Weights of a small GPT-style language model, trained from scratch on English Wikipedia.
Architecture: LayerNorm before each block, learned positions.
Each number is 128 + 32 x the weight over its row's rms, rounded and kept within 0 to 255. Layers, rows and columns count from 0. Numbers have three digits each. The size before them is the row's rms in percent of the matrix's.

# up: layer 9 MLP up, 640x160, rms 0.203, rows 391-407, columns 0-79
# down: layer 9 MLP down (transposed), 640x160, rms 0.214, rows 391-406, columns 0-79
up391 094:155163095150108142177164074097148095144140109114132161168172102139137137150121214140124091084123084133171098203102146135124157107107116110161111132115135168151112171086136101119129197104138127108181174114133161123152100119117099122195103169
down391 088:158134097111106112120184087157159161162147079134126113139118154159129084143126154147104123177122149184157142122142040116085167113117125176163126173122157173158144131108168108101127147150132180125096181058120126103103105123115099116133153151
up392 095:163178107123163167121132086090133123057123193169156125138119081077134146141071106119104099042127105146097126073183100099131107117179146125156115123086166107102119129117125178107166138131099150114173155121079194164138113131104137155128185148
down392 089:123095128136145197129109099090117134137069067151113152147097170079125200158144118104111101108063178102144145120156142092048133156162091117191112139138130076159166157139074126116079152164118114145081134155097144187175084136131134109195147142
up393 100:160126137080155068103140130145150124130100192164132125152092121096120142132089155122142121142092153076112163186133130117121162100128157129130161123077155081112133086183162106046132145103174105097176059130110090117146113096120144097112080106
down393 093:091101151153218147166204155146113140085117134194089124092134169192122143081115110131099134117124109150153150155166138113164105140086115138171122107191174152207120132139061106110123145111147104135110111109099101105175133134187130094089145151
up394 101:115093119121035111093085136166200122087170158133147154124121086221120125110097095168120123137158112104160168093095162084117076152153158141128142071161104149107074142099136163119101129135140139106124083138125119118159120185147063138175116091
down394 095:108134132108146107124114074071074106089128126127122165136137147128143082178152135110147137136098182189147156163071154121035196117142119111111194116143072135147142118123182118106108195093145131148136128187109132159094068067116102153157140127
up395 106:128162125111176154145135103094154119115110087136093179137108129132161115155137169023160102094142137079107137133119108181115179078160167117163091068151106124165118089091124160106127121114172086163123187160127163098147061099111190112135151126
down395 095:140046187100072124143114193091107146030160148150145101128103108133157093163168136165134105103119112127194113116197125130119080099106113133118116156168147179154125077148157138140131131095137133166174067148103072148142137086135142136119134117
up396 103:070111128106104158076141162105152137127057130133149101112174205150122165117173069176127149160161099076103123218185050158089132116130164149112098131091140164143122139058157126128075174120094108133079131149084112134168103108143202168114158148
down396 106:157161105056101171160129181129056157100050136117144158084147164113072122117091121129100081139068117133137097137124105124161147165111117123070103133083125090090159142167117134133186102134071094085158148101076141171114139142117164106109113129
up397 117:102119152100126078171103140188130119124161090184127126208125156150108147117128128194094157088157128145100099160120167145128086146106146100100121126163136119107060101086117140076189138177144139148071067137115116098069124113131112108166120133
down397 113:092078150133166102082115173162143107110104115143128070081132138164125174165104135160136107156135182171138110096165103137132089105144087105129109122100132095082119062105089133125172096161096154117142087134116146080122156120097138078157082150
up398 099:166095122120106088116139080079179149065134121129136174156179113130101158130138072109121175126124145092187135100056146154154067152103124071090185150142086107125165081145095114086146106157091173108187101123137140090132091094150063155099073116
down398 117:144134137086139104151174127039086099090107107164150097031116100089174134140177100123109129074112084130120172168189158131145136097111141140070146155105124090105193071171162123152197102165106177104090141109070124101121195119113164120148165149
up399 099:113122120098130094135071151066183149165156100131150154132069181171142128167163150101119153072155119094133150115116045121193164157125105099124108127138156142106106101142145120062161143145096116161064130117113071089163135110070135137156172118
down399 098:099176155161120129090153145211112152205126065172147103078136135105164196098114109103102098125131124118133136145186163129114100181148143126173117062120145122102064125156116082159101137168132151134145073138136178144142154118128149131109089104
up400 097:083063132219129147150150081133149157171127145113159109096172132156091089205128137156143109171079118074148161137153148130136124130136105185138119129130114148163116134041164166125121195146146119181150084188129143115100082149107116099136118160
down400 098:162142207112131174134131115078076159087194111120115152159127127171119153128115145096139116155144126124111143151162148061114166141068160145115120098125159119130118206136130139192085125161119140080127138092088108199138113096115140150131178109
up401 098:122123118125191171169147093119153144119131140173114095095095127161170122117143106111108104130145068185154177167138135122069130149063139132105117162139116124118073135086188084106187060094091155155161126143137064159061174112091122181136136127
down401 101:102136130096146148097181132142126070177084148140127079142101147117130145114110031111158118093103120157124116101136098090113078164031110096132176158119160127130081164155118078118197139167098172139165157140114196112207122205131125060123144149
up402 100:094165110140113133131160135116171103154138142145104144152187200065145115167147147069125125083046129123142190202158131149187128110153101150141086111147125115098099145157182109075120167089128165172118136111151100116067159115096083134149117106
down402 106:143113147132108066149154085152126148082193093173052158083133158122075067077186171058110067112118133139122158166132149127132181123064124123139128076140129099075161123128169088140162124141087126140114126148096102166145183105104141113120113135
up403 093:134108113142136159168141120143167131150115161122162140086137066105171101122050109090120087100065042134141241102087133188157099142123133115063153124113100114092169127150091172123143175117156113101141118129085094099119138067108113140147186177
down403 098:196101198117094131120097060090135153125152157081116144131101072142176138098138150145105115177140068139165135104208147161112113156158082153140090181140060136155133086126142121086104078189157157158194118171118138132120131183126117103115142188
up404 101:161142098134100165123119110137162094141147128136169075255177136121121178106147119100149101164163146124154137119102090161157155142119177134133139183225128118157123127186114095110109205096193123123085051100110114144152097122097122150149137075
down404 104:114130165108139105139121111093141166106140101119119144128130118138121022140172078178155208135216154138152095129138175139099102129150047164197163137185160115151127147113129115170118112156072102173147131089076130126104163031106164116122162127
up405 093:177150139099109123136148072148103114183086173128178108114127169140111152137105215084154126119118146116085141093129100135144166122092165123171127121114087116149126137102167124149168170080163083116115096098121174169119135103113153120157130150
down405 106:100185165084117158162156142106158097064072176125121112124105116130127107139128128120128144145134121172122138125159116134092103126096143160099073119164085122155152070134103123104131117127166169139109156136104152123147160118109163115084152105
up406 091:080112147091135122176117186159142137171134118149156157142121213118091217121127138128145192083117107119128053138131158150163085118083153134146154159146068114100075109131156128080174122130137136117110131165111160081147145128123124116130131113
down406 104:139066171105126126122071156132169119121173064098134110079090160155135161087121107113126184126143074077145109191140089141114120138133130105088138134104151148127127072193122087121112116087078115125142149141144135111147158114080121125171114121
up407 112:127086172151180210138106118143084132030132104150131153138110078091113139145109149126052068030152093112155083096154113105098133111101112130166147172138074091059168173115165119119172151103144146057117139110158167152106112113106124140130151132